Weights of a small transformer language model: 313M tokens.
Each number is 50 + 15 x the weight over its row's rms, rounded and kept within 0 to 99. Layers, rows and columns count from 0. The size before them is the row's rms in percent of the matrix's.

# layer 5 attention query, 576x384, rms 0.0246, rows 294-319, columns 256-383
094:36 30 53 44 60 73 55 40 23 33 43 35 40 55 33 43 57 48 43 54 86 77 46 51 49 23 28 60 65 33 54 61 46 66 34 60 31 70 83 62 53 48 61 38 39 19 61 64 52 49 65 52 53 49 49 43 26 49 81 42 48 37 34 31 24 46 18 34 36 61 57 57 52 67 62 52 42 55 74 40 72 42 61 44 48 50 52 75 43 43 66 40 41 56 21 16 23 36 61 41 37 49 39 39 41 57 51 54 33 24 62 85 47 53 63 38 50 44 73 57 61 44 70 73 34 44 36 39
077:30 47 33 62 48 59 27 46 70 41 74 53 32 54 46 67 30 69 74 13 54 37 54 46 46 43 42 61 51 36 43 48 58 35 38 53 58 27 46 26 64 56 70 35 11 36 75 48 51 65 56 50 53 69 53 41 58 65 59 60 43 55 39 52 78 44 50 61 50 29 49 40 42 57 51 83 40 31 93 59 84 19 63 27 15 43 43 36 69 50 46 23 67 60 28 45 76 40 55 24 43 73 73 59 44 43 30 65 45 57 36 73 37 54 53 61 62 47 20 52 67 47 66 61 57 60 58 58
093:59 43 68 44 76 57 47 43 57 85 48 68 49 52 51 67 80 37 26 75 61 83 32 48 47 29 31 68 66 31 48 72 63 22 29 59 46 51 66 73 54 89 43 33 27 68 42 61 67 41 71 64 59 56 32 89 19 60 46 28 37 44 28 34 34 47 51 35 51 77 22 63 09 57 41 44 53 54 61 45 38 32 29 38 70 48 17 63 40 65 53 40 33 38 44 34 52 34 39 50 51 68 37 28 67 34 23 54 48 36 56 30 68 51 51 46 58 67 68 42 21 42 61 71 53 52 33 24
096:62 14 61 76 38 27 34 47 39 59 64 36 46 46 30 57 51 42 56 42 37 64 48 35 58 49 40 61 33 54 48 55 42 61 58 59 61 38 44 31 51 76 38 52 34 42 39 34 80 39 43 57 17 75 54 56 43 57 20 30 55 68 68 49 36 50 54 41 89 44 34 60 35 49 44 37 49 32 65 57 46 44 47 27 62 29 65 39 68 34 44 34 56 50 76 50 56 69 55 47 37 56 66 45 54 45 55 53 33 47 55 40 45 35 37 59 81 43 32 37 38 36 46 53 61 51 39 55
107:55 47 43 15 36 50 16 41 73 34 60 67 42 42 48 20 27 54 62 61 62 26 39 50 42 68 42 44 56 56 28 70 56 68 36 43 53 24 54 19 66 59 73 62 79 54 62 45 27 29 49 43 61 33 24 49 60 69 38 73 43 39 68 37 55 55 60 36 43 32 53 44 42 60 49 69 46 52 48 49 69 62 63 79 45 39 67 50 53 60 63 53 38 19 53 72 57 43 34 35 70 25 42 56 59 43 57 42 40 59 32 55 31 55 31 30 44 41 47 30 48 71 36 47 17 44 49 55
114:35 50 53 72 71 58 18 48 32 34 55 53 56 33 23 57 47 64 96 60 13 65 86 75 30 52 56 59 30 69 64 46 36 70 63 20 57 59 39 55 42 37 35 49 53 36 36 77 62 55 60 34 35 43 33 57 59 33 51 70 64 56 36 62 30 51 44 21 59 43 74 39 26 77 22 32 53 66 61 50 17 41 55 28 19 78 63 47 52 58 32 53 43 68 33 36 49 40 68 62 62 33 39 38 38 85 41 21 37 52 53 54 54 82 65 51 50 54 36 68 52 68 56 55 26 67 40 16
108:52 72 49 32 41 51 38 27 75 81 87 36 69 58 75 67 68 43 46 59 46 23 68 64 69 58 41 58 26 34 59 50 41 51 26 55 55 60 36 59 65 19 35 40 51 45 70 50 37 35 49 25 71 53 45 16 58 59 65 23 40 57 60 39 37 59 54 36 60 51 48 44 62 68 47 65 69 59 39 25 52 29 29 42 51 54 41 38 39 56 42 29 62 55 51 56 30 51 48 78 75 30 60 52 40 55 32 21 46 41 31 72 26 57 52 29 65 66 64 55 79 58 11 84 24 80 47 35
132:58 50 88 35 73 48 28 20 21 56 63 77 82 72 49 45 65 46 43 38 48 38 68 41 56 42 35 68 47 33 55 59 48 67 58 57 71 21 41 27 86 37 35 44 52 37 37 46 54 32 51 43 54 47 46 65 87 72 69 70 37 68 71 40 13 61 65 02 53 51 48 52 31 49 55 36 38 49 40 57 52 41 21 30 61 51 43 16 37 40 37 63 36 43 43 64 51 61 42 60 53 73 49 49 65 67 63 61 33 35 58 29 29 45 34 18 41 50 32 33 75 59 30 55 52 18 56 43
115:20 34 62 52 59 35 45 25 55 78 85 36 66 64 67 42 59 40 64 51 65 54 52 58 62 50 72 55 49 55 45 73 42 67 51 73 62 56 33 64 67 44 65 74 51 41 58 57 26 52 58 47 33 09 43 45 34 58 72 42 45 27 54 62 50 64 48 77 43 36 58 57 43 56 48 33 49 51 44 33 47 47 54 57 55 40 32 50 30 51 47 32 47 58 57 47 43 49 42 48 69 66 46 12 56 63 48 40 51 27 69 39 40 74 57 61 21 58 38 45 36 67 61 36 58 54 51 51
120:31 49 59 69 33 31 99 45 52 95 38 51 63 29 61 53 45 57 34 18 55 35 78 39 39 66 86 38 68 46 54 48 24 40 47 47 52 59 26 74 65 63 63 66 31 74 47 52 34 53 52 33 27 58 52 60 50 44 54 35 70 49 36 80 73 56 49 67 49 32 55 40 67 63 51 37 57 45 65 54 61 60 69 24 62 35 68 46 27 51 34 42 66 90 57 39 21 45 39 65 50 59 61 70 42 42 56 34 19 64 51 47 66 66 48 70 53 38 39 50 46 64 53 34 73 41 61 38
097:47 63 53 80 42 31 35 34 52 71 49 22 37 64 61 48 53 41 57 60 53 63 41 46 11 40 44 47 47 30 41 28 47 70 51 33 52 46 64 40 07 76 70 49 48 68 57 45 50 76 61 49 82 54 61 32 31 72 72 69 54 51 76 68 66 36 51 45 47 35 68 34 57 54 60 53 68 75 87 27 88 69 48 41 71 44 61 62 42 51 39 54 56 21 41 57 28 41 42 68 55 28 65 64 52 37 41 49 35 72 69 65 36 57 53 52 71 28 44 66 50 57 53 42 42 38 68 40
101:95 28 20 61 45 45 49 64 57 43 26 63 77 39 37 66 15 44 54 32 86 25 37 53 54 44 59 21 62 20 72 40 36 73 47 47 61 47 15 54 47 42 43 73 60 67 45 56 40 69 28 70 47 66 64 55 71 75 45 56 41 43 66 39 71 73 68 54 42 46 51 50 55 24 57 51 46 32 62 37 60 60 63 54 25 66 48 55 53 59 49 40 47 81 51 67 53 59 15 79 61 60 40 65 65 33 34 55 30 61 57 42 39 52 59 61 79 52 30 58 51 54 46 35 36 68 70 63
095:77 65 22 56 39 29 51 33 51 46 57 19 68 41 49 68 52 44 51 59 55 43 31 49 71 65 66 33 45 44 66 03 57 61 71 37 59 52 38 78 51 57 60 62 62 72 59 38 33 39 30 80 45 34 32 56 59 61 46 64 78 71 51 23 40 60 76 63 36 62 56 41 68 48 47 32 64 52 67 46 66 68 65 63 51 58 37 45 34 41 67 60 57 69 83 64 55 54 21 45 44 43 79 88 79 63 49 30 24 73 36 50 49 63 48 51 37 55 66 46 56 34 59 30 32 80 64 67
093:52 46 60 16 06 33 71 51 49 47 42 62 42 60 51 46 54 45 57 62 17 27 33 70 54 68 36 66 51 57 24 65 73 52 50 42 64 41 72 21 55 36 61 52 48 63 09 50 48 43 51 54 44 33 36 30 46 59 34 26 49 54 52 54 43 52 47 69 77 62 77 35 37 60 47 48 54 52 26 60 51 40 26 38 41 58 66 45 60 47 49 47 67 23 78 55 77 57 19 38 29 68 65 51 28 71 61 49 52 35 61 39 55 59 39 42 32 57 34 27 54 54 59 53 82 61 46 41
082:56 41 50 30 45 42 31 53 50 64 48 44 56 81 44 81 82 60 48 32 64 35 73 37 60 44 42 29 29 21 41 38 51 61 50 43 46 37 40 28 57 64 67 77 64 51 19 66 50 55 44 33 56 70 66 35 85 62 43 61 58 48 48 45 41 60 67 61 48 72 67 51 84 48 51 49 93 40 51 75 43 94 51 78 78 57 55 65 39 77 53 31 45 62 48 40 58 67 50 76 60 80 38 71 49 56 42 27 45 59 52 37 36 47 55 69 64 67 24 60 58 48 66 69 64 55 50 38
109:60 59 21 12 50 53 68 26 18 62 44 54 79 55 55 39 59 52 52 53 50 39 37 69 48 74 45 46 31 62 53 62 17 38 21 65 66 29 62 48 72 60 67 60 53 65 66 21 59 14 45 68 39 40 56 52 58 70 42 56 46 56 49 62 42 60 54 62 56 41 74 38 60 63 53 54 67 56 31 65 81 52 66 51 54 46 43 68 55 45 43 32 54 49 70 63 39 53 36 68 61 42 43 51 37 47 45 38 59 71 70 50 66 36 29 51 62 42 52 52 38 53 55 45 65 57 40 63
093:46 45 69 62 81 48 41 72 37 51 48 44 80 57 71 43 40 35 76 67 46 37 67 31 39 23 46 59 51 45 57 55 54 32 21 51 46 38 65 45 27 46 63 50 43 61 53 30 55 49 42 11 69 57 51 90 37 27 38 55 40 50 45 55 38 64 30 51 51 43 49 41 30 44 52 35 48 63 63 63 38 33 53 49 40 64 69 46 47 07 42 67 34 60 26 45 27 43 39 49 24 43 44 40 76 74 47 63 54 55 76 59 50 59 64 52 45 63 44 61 64 32 32 38 59 38 67 41
096:58 76 56 65 58 30 63 34 54 39 67 67 67 65 14 70 52 36 32 64 41 46 47 36 58 14 25 99 71 71 63 70 56 40 16 34 53 77 32 71 58 48 56 45 65 34 57 60 57 33 82 27 48 78 54 46 44 36 46 50 47 44 30 46 34 41 59 37 68 59 50 40 33 40 56 68 62 56 53 62 36 62 60 53 55 57 40 58 79 57 50 48 59 52 34 38 07 38 50 58 32 54 25 30 57 61 15 53 47 56 40 47 48 83 41 79 34 69 61 50 44 54 66 51 35 56 57 44
083:40 56 37 69 52 49 86 83 51 47 57 60 69 74 52 37 48 44 61 57 46 54 55 42 75 57 39 46 70 67 46 49 45 65 63 57 52 80 34 30 55 15 69 58 41 49 54 57 54 58 45 65 34 82 36 53 48 32 40 74 24 53 15 47 54 59 53 47 29 76 48 59 48 49 46 39 44 58 56 61 45 59 25 59 50 62 48 50 25 26 59 40 71 75 33 36 44 29 77 54 47 65 44 29 11 41 51 54 44 66 65 40 37 45 56 31 43 42 71 47 31 26 39 83 61 52 46 57
102:22 70 36 36 36 35 36 70 46 32 55 74 46 64 50 66 43 54 53 61 18 40 38 44 50 54 48 62 37 38 41 73 34 77 57 48 64 40 57 53 51 74 62 48 63 08 51 35 44 41 48 29 57 31 32 41 56 68 60 46 74 59 24 56 35 67 36 39 64 46 59 65 37 78 46 45 66 53 71 62 58 68 55 34 45 50 48 57 46 47 62 42 64 76 61 16 45 59 58 49 59 32 50 28 36 54 47 38 32 43 62 65 45 42 52 58 39 61 69 48 59 51 55 40 14 19 47 56
097:69 28 38 52 66 43 21 39 19 53 51 57 49 42 42 52 38 66 70 43 34 43 57 41 51 61 70 67 62 56 66 60 43 56 52 41 80 28 49 64 80 62 69 54 66 55 59 41 54 30 60 73 44 22 36 56 35 48 82 64 42 58 20 41 46 75 60 38 47 41 41 58 37 73 48 33 48 44 34 47 33 45 42 53 30 64 23 40 47 47 48 62 34 41 50 62 68 01 76 23 53 16 36 39 61 71 52 72 22 24 59 54 53 63 48 31 46 35 45 32 45 76 36 13 47 51 60 28
115:56 52 65 59 78 58 48 40 43 16 19 50 49 60 61 62 41 48 51 41 52 34 70 44 59 38 47 75 55 53 49 53 62 40 53 66 39 32 30 50 88 64 45 34 35 36 37 76 47 50 29 57 78 57 44 53 71 52 78 82 39 78 59 45 20 55 51 14 66 69 38 44 41 56 35 39 27 68 69 65 24 46 45 37 51 54 26 28 41 72 50 71 24 38 36 50 25 56 44 55 54 55 27 29 67 59 50 54 34 34 24 46 55 60 34 21 40 51 48 30 61 29 49 69 48 42 82 59
143:52 43 48 50 46 45 54 57 45 25 51 46 16 50 13 65 40 46 53 46 57 75 54 06 42 23 44 50 76 56 45 49 61 46 63 57 51 48 47 35 40 73 46 50 61 52 47 49 46 42 40 48 19 49 60 30 46 58 42 54 59 37 41 46 37 19 56 67 60 62 39 68 67 34 38 29 58 26 46 60 54 27 54 46 52 36 55 48 78 42 51 91 55 11 61 41 38 36 64 30 31 50 55 63 50 40 40 34 30 75 46 22 56 58 37 60 64 68 51 50 49 47 49 40 72 39 38 73
100:57 34 24 53 23 22 25 51 56 49 29 45 57 52 23 57 38 37 80 50 43 71 56 23 61 62 57 83 25 52 43 35 25 59 51 40 57 62 33 11 42 58 54 61 60 15 42 42 73 57 50 53 30 51 48 36 77 72 78 45 28 60 56 95 41 22 34 48 53 39 71 57 58 59 72 57 67 26 51 44 63 57 69 62 48 77 43 64 69 40 37 43 47 34 30 55 66 38 50 31 64 37 41 63 50 50 39 24 40 40 26 72 62 59 61 54 44 64 41 45 37 59 66 68 46 62 38 47
117:29 38 26 31 36 10 65 58 65 60 36 37 56 68 94 26 48 53 42 72 51 49 47 66 46 60 54 09 77 69 44 64 36 50 46 34 52 56 61 66 38 51 69 67 36 58 59 38 28 45 53 38 55 29 14 57 17 48 45 34 71 32 33 36 66 53 64 83 30 42 40 33 55 35 41 37 81 52 58 56 31 59 72 43 70 65 44 47 34 36 69 37 78 75 64 44 40 48 28 48 44 35 69 38 27 26 65 65 59 61 75 80 46 48 66 64 30 45 57 67 51 37 21 50 57 68 27 51
117:56 36 40 50 44 58 49 81 55 49 43 70 30 66 57 55 61 53 64 49 48 44 77 75 37 56 38 40 70 40 23 75 47 53 53 66 54 51 51 52 51 64 88 33 64 54 46 14 51 36 54 48 58 20 31 51 19 31 50 70 50 40 40 13 55 66 21 42 49 43 45 52 63 68 35 31 34 57 63 26 57 46 60 39 67 55 21 20 42 46 56 43 76 70 47 77 62 32 46 58 64 45 58 27 59 40 73 47 57 77 71 66 52 52 56 50 30 51 49 51 41 53 44 46 44 61 44 70
# layer 5 attention key, 576x384, rms 0.0247, rows 294-319, columns 256-383
099:34 53 40 58 63 63 65 61 30 54 33 39 29 56 34 47 77 44 37 40 31 57 25 58 61 49 36 37 29 61 63 27 84 69 54 30 52 55 42 39 33 78 58 39 29 15 42 66 73 49 53 31 40 29 41 53 48 35 54 50 67 65 31 40 22 55 49 39 29 62 51 59 62 69 46 46 76 24 50 67 34 64 49 50 42 49 35 38 80 54 52 32 37 41 43 32 51 18 60 38 64 53 48 27 39 68 39 51 38 39 71 69 47 59 47 54 49 57 58 57 73 62 57 56 67 61 49 57
082:40 51 66 57 31 56 23 64 41 52 40 39 34 52 42 49 34 93 55 51 29 90 54 54 18 47 48 52 36 70 29 44 74 55 61 57 36 43 53 44 47 42 56 51 52 27 63 36 50 35 77 47 84 67 56 31 56 32 33 57 40 51 33 42 62 23 68 53 48 30 35 43 58 68 59 53 56 45 70 58 50 76 65 38 76 20 51 53 30 37 54 54 41 45 57 34 71 48 53 87 61 57 69 49 61 71 42 43 68 43 37 59 38 43 64 57 62 63 68 58 52 63 31 28 64 73 45 46
098:49 39 63 52 62 63 48 65 64 54 37 57 46 72 47 93 49 53 67 28 54 71 24 36 36 71 40 45 28 46 54 40 61 54 61 17 36 48 42 40 28 47 74 57 51 52 40 74 59 43 49 63 65 33 41 57 55 34 51 64 31 44 32 53 32 73 54 26 37 62 61 43 59 71 30 66 41 15 57 74 32 55 55 84 54 40 49 52 66 57 60 67 55 63 55 18 22 17 24 47 46 48 62 29 52 75 59 69 63 16 46 51 53 63 43 70 82 40 52 77 61 60 50 53 53 82 69 42
092:56 15 66 45 79 51 46 60 38 36 55 18 24 60 26 39 41 46 31 51 58 46 55 68 68 75 57 60 46 38 35 40 60 60 27 46 47 63 35 41 61 48 37 30 58 14 47 41 41 47 54 34 61 60 70 61 59 64 38 47 43 61 44 54 14 36 38 21 47 76 28 87 65 60 16 79 48 53 63 73 67 66 40 59 53 54 55 48 21 34 59 53 56 54 65 56 37 43 54 53 58 38 64 47 35 49 56 52 66 38 79 50 68 20 59 52 74 37 28 64 52 60 55 52 64 84 72 43
103:47 58 52 61 56 48 50 65 86 61 56 73 38 53 75 42 41 48 57 52 42 27 59 50 58 45 50 23 42 77 94 49 42 27 49 34 34 31 76 56 24 47 34 62 52 48 54 36 62 46 60 27 52 58 56 72 33 50 28 60 54 31 55 42 63 61 41 40 43 64 55 25 59 33 38 56 60 63 53 54 34 47 47 24 59 74 63 55 41 61 56 59 62 05 45 52 51 50 63 40 58 76 38 27 66 37 45 49 43 49 65 43 43 57 36 50 31 53 68 88 41 58 54 58 79 60 57 53
110:84 43 36 47 23 37 18 45 57 60 71 54 63 42 32 55 52 62 62 51 51 71 45 70 42 11 42 51 60 21 64 56 53 55 62 46 63 52 60 64 53 37 35 51 95 54 19 21 62 37 76 43 42 58 52 31 35 46 72 62 55 68 57 55 26 46 39 63 45 64 57 65 46 61 49 32 42 32 73 54 60 61 73 64 59 41 49 72 79 29 31 45 52 27 23 58 46 62 50 37 49 67 45 62 48 66 58 45 25 58 26 43 67 28 67 58 57 40 61 59 52 57 33 25 45 21 57 38
127:63 44 55 59 52 60 96 64 76 51 36 78 59 54 43 64 20 52 49 50 34 48 48 37 48 30 63 59 54 29 47 69 52 54 38 40 56 36 46 76 23 60 40 58 65 32 34 58 74 26 74 51 53 32 70 48 62 63 45 54 40 62 45 48 48 40 36 49 51 38 44 20 57 49 56 62 65 27 50 51 40 66 55 62 59 33 55 65 49 49 37 32 61 41 47 51 34 68 55 60 32 38 48 54 72 59 34 20 37 27 64 33 66 43 40 44 66 48 42 48 66 62 39 51 50 46 58 50
142:47 33 68 43 60 25 77 29 58 39 32 38 36 50 23 48 75 43 36 57 52 45 43 47 42 53 59 63 69 31 58 70 52 33 35 50 35 75 51 61 60 47 71 39 66 25 38 62 70 29 46 39 56 14 62 23 52 38 65 71 52 65 59 40 56 34 16 37 67 44 49 58 61 58 25 73 56 42 43 12 81 71 61 62 41 37 37 59 39 82 50 42 53 42 70 54 63 63 47 74 58 39 59 50 72 48 38 59 39 28 82 34 44 38 23 38 78 41 27 32 56 91 21 67 29 36 59 61
124:49 66 25 40 60 41 73 56 47 66 30 49 45 74 58 55 52 52 58 66 62 56 38 58 53 28 56 37 46 49 22 54 27 53 39 40 55 46 41 54 39 56 39 70 37 55 49 63 34 54 41 75 52 40 46 45 62 62 60 79 60 58 43 55 31 39 51 42 40 25 54 48 55 33 85 55 62 57 37 47 69 64 58 45 48 40 51 30 34 43 44 07 79 53 60 60 43 62 17 68 42 27 29 67 74 38 30 50 68 44 48 26 56 24 33 33 72 39 37 67 71 41 56 46 60 51 42 52
118:44 31 52 40 37 59 37 48 43 46 54 40 43 46 46 52 57 24 26 54 62 39 30 52 45 60 50 47 25 34 44 45 14 82 56 52 59 59 21 25 57 51 68 56 03 30 51 70 46 21 56 67 58 57 49 46 44 58 52 43 36 47 21 69 43 44 46 47 26 50 63 48 45 54 60 38 67 73 57 26 47 62 33 58 64 66 43 45 38 56 46 44 52 69 48 61 33 58 51 47 33 45 48 58 01 63 37 57 63 33 35 47 54 34 75 18 71 45 58 43 55 54 38 14 63 75 19 43
099:43 47 54 45 53 61 57 28 49 20 28 51 61 07 46 43 51 61 39 46 34 54 67 54 45 45 78 38 72 32 23 51 72 60 53 43 57 29 26 53 42 49 75 35 40 35 49 54 57 59 55 42 49 29 41 64 68 58 55 47 57 76 46 45 72 72 55 56 44 58 48 84 35 20 46 48 44 54 48 42 66 60 41 54 44 41 35 36 53 86 63 63 80 62 46 50 44 49 50 53 55 56 72 81 53 46 39 30 62 55 38 31 41 57 25 23 40 46 74 59 27 58 60 58 41 54 34 38
090:65 40 74 38 61 47 65 41 52 29 75 55 55 47 63 46 50 49 58 44 59 55 58 42 47 61 60 46 45 61 35 69 64 59 38 42 50 27 58 32 46 58 80 45 15 59 73 53 66 48 61 46 70 50 55 46 53 45 56 43 53 50 48 16 53 57 41 11 52 46 27 93 41 50 35 54 35 67 32 39 62 54 45 56 83 34 54 40 44 54 50 73 63 83 42 52 42 68 69 97 59 66 45 71 66 49 52 35 42 41 35 49 37 50 31 39 47 16 58 71 50 84 47 56 35 65 22 60
095:49 74 46 42 45 58 44 41 30 24 57 60 59 52 64 47 69 33 46 42 40 44 61 38 80 83 64 56 81 36 14 48 56 40 72 33 50 49 57 52 61 35 65 54 53 58 63 38 55 58 45 45 46 48 52 46 51 61 61 44 68 55 77 65 43 45 31 50 59 74 35 58 32 42 54 53 79 57 24 40 49 52 60 42 18 49 39 36 46 64 62 63 62 53 79 37 77 49 79 67 43 65 44 54 44 53 47 43 37 49 83 47 52 37 57 19 56 26 52 42 61 41 40 47 53 24 25 50
094:33 60 46 52 56 53 15 53 52 59 49 31 42 61 25 33 65 69 54 13 49 79 67 41 33 43 45 57 26 39 67 49 31 58 27 69 43 62 56 41 43 48 56 29 61 54 49 49 63 48 41 64 34 55 85 55 53 33 75 79 32 70 40 43 47 66 53 36 56 53 68 35 60 62 25 45 33 29 38 43 61 58 45 61 55 20 46 53 75 64 35 44 42 47 40 44 57 32 82 41 67 38 43 23 47 38 41 52 50 42 36 32 31 47 36 71 53 56 40 47 43 37 54 30 33 55 62 35
083:78 77 32 50 62 58 36 52 32 49 67 58 85 40 47 63 39 49 59 51 85 36 28 58 42 48 62 41 42 70 58 45 60 52 18 79 50 38 30 69 28 29 48 57 46 61 81 30 68 43 41 38 49 51 57 48 68 52 40 55 65 32 58 61 65 31 56 63 42 28 40 30 43 65 31 57 44 40 49 19 35 60 41 79 48 68 38 56 48 54 69 49 32 63 35 72 56 67 52 45 61 35 48 88 52 35 61 52 63 70 38 26 57 62 42 44 54 45 73 60 80 59 34 55 22 32 25 23
104:64 69 52 53 45 61 68 53 76 78 30 48 34 50 42 33 54 50 68 56 38 17 42 53 58 55 66 70 49 69 64 73 37 52 50 31 54 37 71 49 40 69 33 37 36 62 46 47 59 33 34 26 59 47 48 48 51 69 29 46 37 62 53 45 37 41 42 41 55 57 75 43 21 38 43 30 47 40 33 63 45 22 42 49 39 18 62 54 56 24 78 46 68 28 66 50 36 60 38 46 28 42 45 36 75 24 74 86 74 49 53 70 36 42 47 49 62 75 23 59 30 23 45 56 55 73 72 66
088:52 65 72 47 66 57 32 35 59 43 17 43 56 15 37 62 66 43 59 48 40 48 43 30 51 42 32 45 77 45 48 56 33 66 40 65 49 40 64 31 48 57 69 56 44 27 44 23 42 68 42 42 44 68 63 35 17 56 62 59 48 46 71 80 59 49 72 37 33 56 58 59 65 30 47 37 41 63 65 56 50 54 71 78 78 18 42 75 70 31 43 55 42 20 50 44 41 42 56 48 69 53 53 40 45 63 45 29 44 46 57 35 23 51 63 73 45 45 48 56 23 51 15 20 21 52 47 32
095:36 42 35 40 63 37 43 61 54 62 53 44 70 47 70 48 54 50 51 39 16 57 37 73 33 38 41 55 17 60 56 46 73 58 36 68 61 82 87 32 13 49 58 46 55 39 42 72 44 38 47 47 57 50 48 50 62 46 45 46 31 58 29 40 62 53 70 68 44 28 60 55 49 62 38 41 68 44 36 53 63 42 16 73 64 52 47 21 65 47 37 31 51 33 54 73 53 34 52 30 40 66 37 49 33 34 64 61 64 46 50 60 52 54 69 37 27 54 67 40 63 27 76 45 41 78 58 17
093:59 64 34 41 44 89 66 69 43 41 37 44 39 40 50 62 41 41 44 59 41 53 39 49 40 75 56 51 52 42 51 29 51 33 47 59 19 39 46 54 82 39 78 17 31 39 52 52 50 46 58 59 48 49 36 20 63 57 60 44 32 61 43 60 70 44 40 51 54 70 48 28 55 65 33 35 47 51 56 35 39 61 59 51 53 37 46 36 53 56 56 32 43 57 62 57 54 64 65 69 62 61 40 29 42 50 16 43 40 51 59 44 60 50 43 45 31 79 86 40 47 25 32 58 50 49 47 46
096:47 26 58 64 67 80 39 71 27 57 38 56 30 58 30 63 56 33 55 58 19 45 62 54 38 59 30 50 24 50 65 58 54 61 58 47 39 49 19 29 59 61 52 68 56 42 46 58 51 47 53 48 45 41 27 44 59 38 30 53 42 64 53 43 42 42 64 43 55 58 74 56 45 50 61 38 73 33 70 50 30 53 65 29 40 87 73 51 75 48 44 64 65 60 63 33 68 39 56 53 56 45 51 06 15 31 34 66 32 33 34 65 58 52 51 39 65 43 55 69 58 47 69 25 46 87 38 49
111:42 47 17 49 50 40 63 37 43 62 69 69 67 52 22 59 39 50 69 52 29 68 54 79 64 50 37 61 49 55 50 53 66 49 48 33 58 41 66 60 70 66 55 52 58 51 48 57 42 45 28 46 56 26 11 64 57 58 49 75 38 73 50 32 35 49 40 49 89 51 47 59 62 49 40 64 74 72 60 52 63 82 54 48 41 43 31 52 56 58 56 56 57 39 66 48 95 42 42 63 49 43 29 43 67 45 71 71 71 61 54 63 45 30 38 43 42 54 63 57 48 30 62 46 28 41 60 60
125:40 55 49 51 67 26 53 30 44 21 43 52 35 70 68 63 78 53 77 34 49 43 56 30 66 56 38 53 77 61 65 70 61 54 53 61 48 57 80 60 34 43 49 51 67 36 45 78 45 49 30 80 31 03 62 73 60 57 57 52 46 45 87 44 59 53 37 63 81 87 35 40 52 42 37 44 32 42 22 45 56 57 37 70 60 25 73 50 49 91 61 53 66 52 52 57 51 58 62 65 63 57 51 37 61 34 44 47 53 28 97 33 37 72 00 57 26 52 45 23 53 62 50 84 43 46 68 36
149:40 59 56 41 56 52 26 24 53 35 39 28 64 43 59 55 59 34 14 46 63 19 64 47 46 83 48 51 64 75 44 48 55 37 48 81 59 48 55 36 88 59 73 27 50 62 44 51 23 66 17 44 40 70 50 47 53 61 40 48 57 29 62 57 57 52 55 60 63 92 39 71 40 42 52 25 32 51 65 47 60 19 49 37 34 46 52 45 43 66 46 72 55 64 45 43 46 32 85 55 54 63 69 22 17 20 63 64 48 50 54 66 47 43 62 70 48 39 70 51 15 46 43 35 26 41 50 50
100:52 56 20 36 43 38 29 39 43 55 64 52 65 36 70 51 47 64 72 61 38 62 58 51 83 92 51 57 69 59 54 58 38 55 55 69 79 75 56 50 71 78 49 38 65 41 45 40 41 49 26 42 61 64 58 31 64 42 53 71 36 55 29 39 55 38 41 58 72 71 75 75 47 49 52 27 40 25 32 31 61 59 48 37 47 59 52 48 39 65 68 44 98 39 39 74 65 46 66 16 87 48 65 56 29 42 77 28 33 49 17 54 61 48 20 33 50 54 32 10 24 59 39 42 54 43 75 25
131:41 56 29 65 48 66 43 71 43 57 65 69 39 83 65 45 28 53 54 70 26 48 57 49 40 47 40 38 32 40 70 61 35 66 25 45 74 47 34 45 43 67 41 96 24 74 54 45 42 36 45 42 37 57 12 58 54 52 35 35 39 54 46 46 40 44 71 55 14 29 66 42 34 50 85 73 54 60 80 74 36 53 47 35 58 79 48 32 56 32 62 39 28 36 59 70 40 45 21 41 35 48 28 73 52 52 58 78 51 66 39 55 33 31 69 34 22 41 44 56 48 27 68 45 86 44 41 58
125:55 50 46 35 37 63 43 87 59 55 36 78 64 63 36 63 56 53 65 58 36 61 65 40 32 70 38 49 30 64 38 59 35 49 35 55 65 30 43 59 46 49 24 46 27 69 55 34 32 35 30 43 43 31 49 73 36 58 47 53 34 63 38 54 41 52 50 32 56 37 26 54 38 55 69 34 54 79 34 31 36 60 42 44 55 45 43 29 87 35 52 43 44 66 60 63 46 77 23 46 64 59 63 70 53 47 27 62 47 69 27 43 39 52 38 67 34 47 46 49 53 52 53 22 57 57 52 66
# layer 5 attention value, 576x384, rms 0.0247, rows 288-289, columns 256-383
093:34 34 74 46 28 21 63 67 17 33 49 42 54 32 50 61 57 18 28 48 61 82 56 42 50 52 46 63 60 33 55 56 49 51 51 21 63 40 72 68 75 84 51 42 42 45 42 36 61 49 43 47 38 66 59 38 51 40 34 77 56 38 58 70 54 34 58 72 45 31 36 57 54 46 66 37 46 28 70 46 71 41 38 61 71 41 37 43 31 59 35 49 23 28 43 66 77 53 27 83 42 56 41 53 35 53 41 61 65 58 79 48 64 49 46 43 72 73 43 72 81 73 45 37 32 82 53 42
092:44 45 49 49 48 55 61 44 60 21 46 50 56 44 46 63 53 60 51 48 51 58 25 36 49 50 44 53 72 45 32 60 63 37 35 48 63 58 31 50 44 49 38 58 28 58 45 73 71 36 48 30 48 65 35 24 58 63 19 59 27 48 48 52 52 53 78 51 46 55 38 56 68 47 46 61 43 39 56 70 27 43 31 54 66 24 66 50 47 64 24 57 53 29 72 52 33 64 32 37 61 41 56 60 59 32 59 85 64 39 20 68 23 67 33 37 67 40 50 60 46 57 24 43 46 37 44 52
# layer 5 attention output (transposed), 576x384, rms 0.0305, rows 288, columns 256-383
094:79 72 27 32 46 43 35 55 58 60 53 54 79 34 45 56 32 33 63 48 32 30 34 53 41 72 27 19 56 54 76 59 57 44 61 60 29 41 57 25 53 36 67 34 55 48 79 79 76 49 47 45 92 19 53 73 61 22 37 49 53 57 65 42 34 48 59 62 40 77 43 57 54 45 55 46 66 34 33 63 58 48 57 28 46 68 68 44 46 59 64 34 58 44 56 35 36 50 30 46 23 45 55 36 48 22 74 50 58 59 30 57 54 43 64 51 75 26 52 35 31 46 52 50 32 38 26 71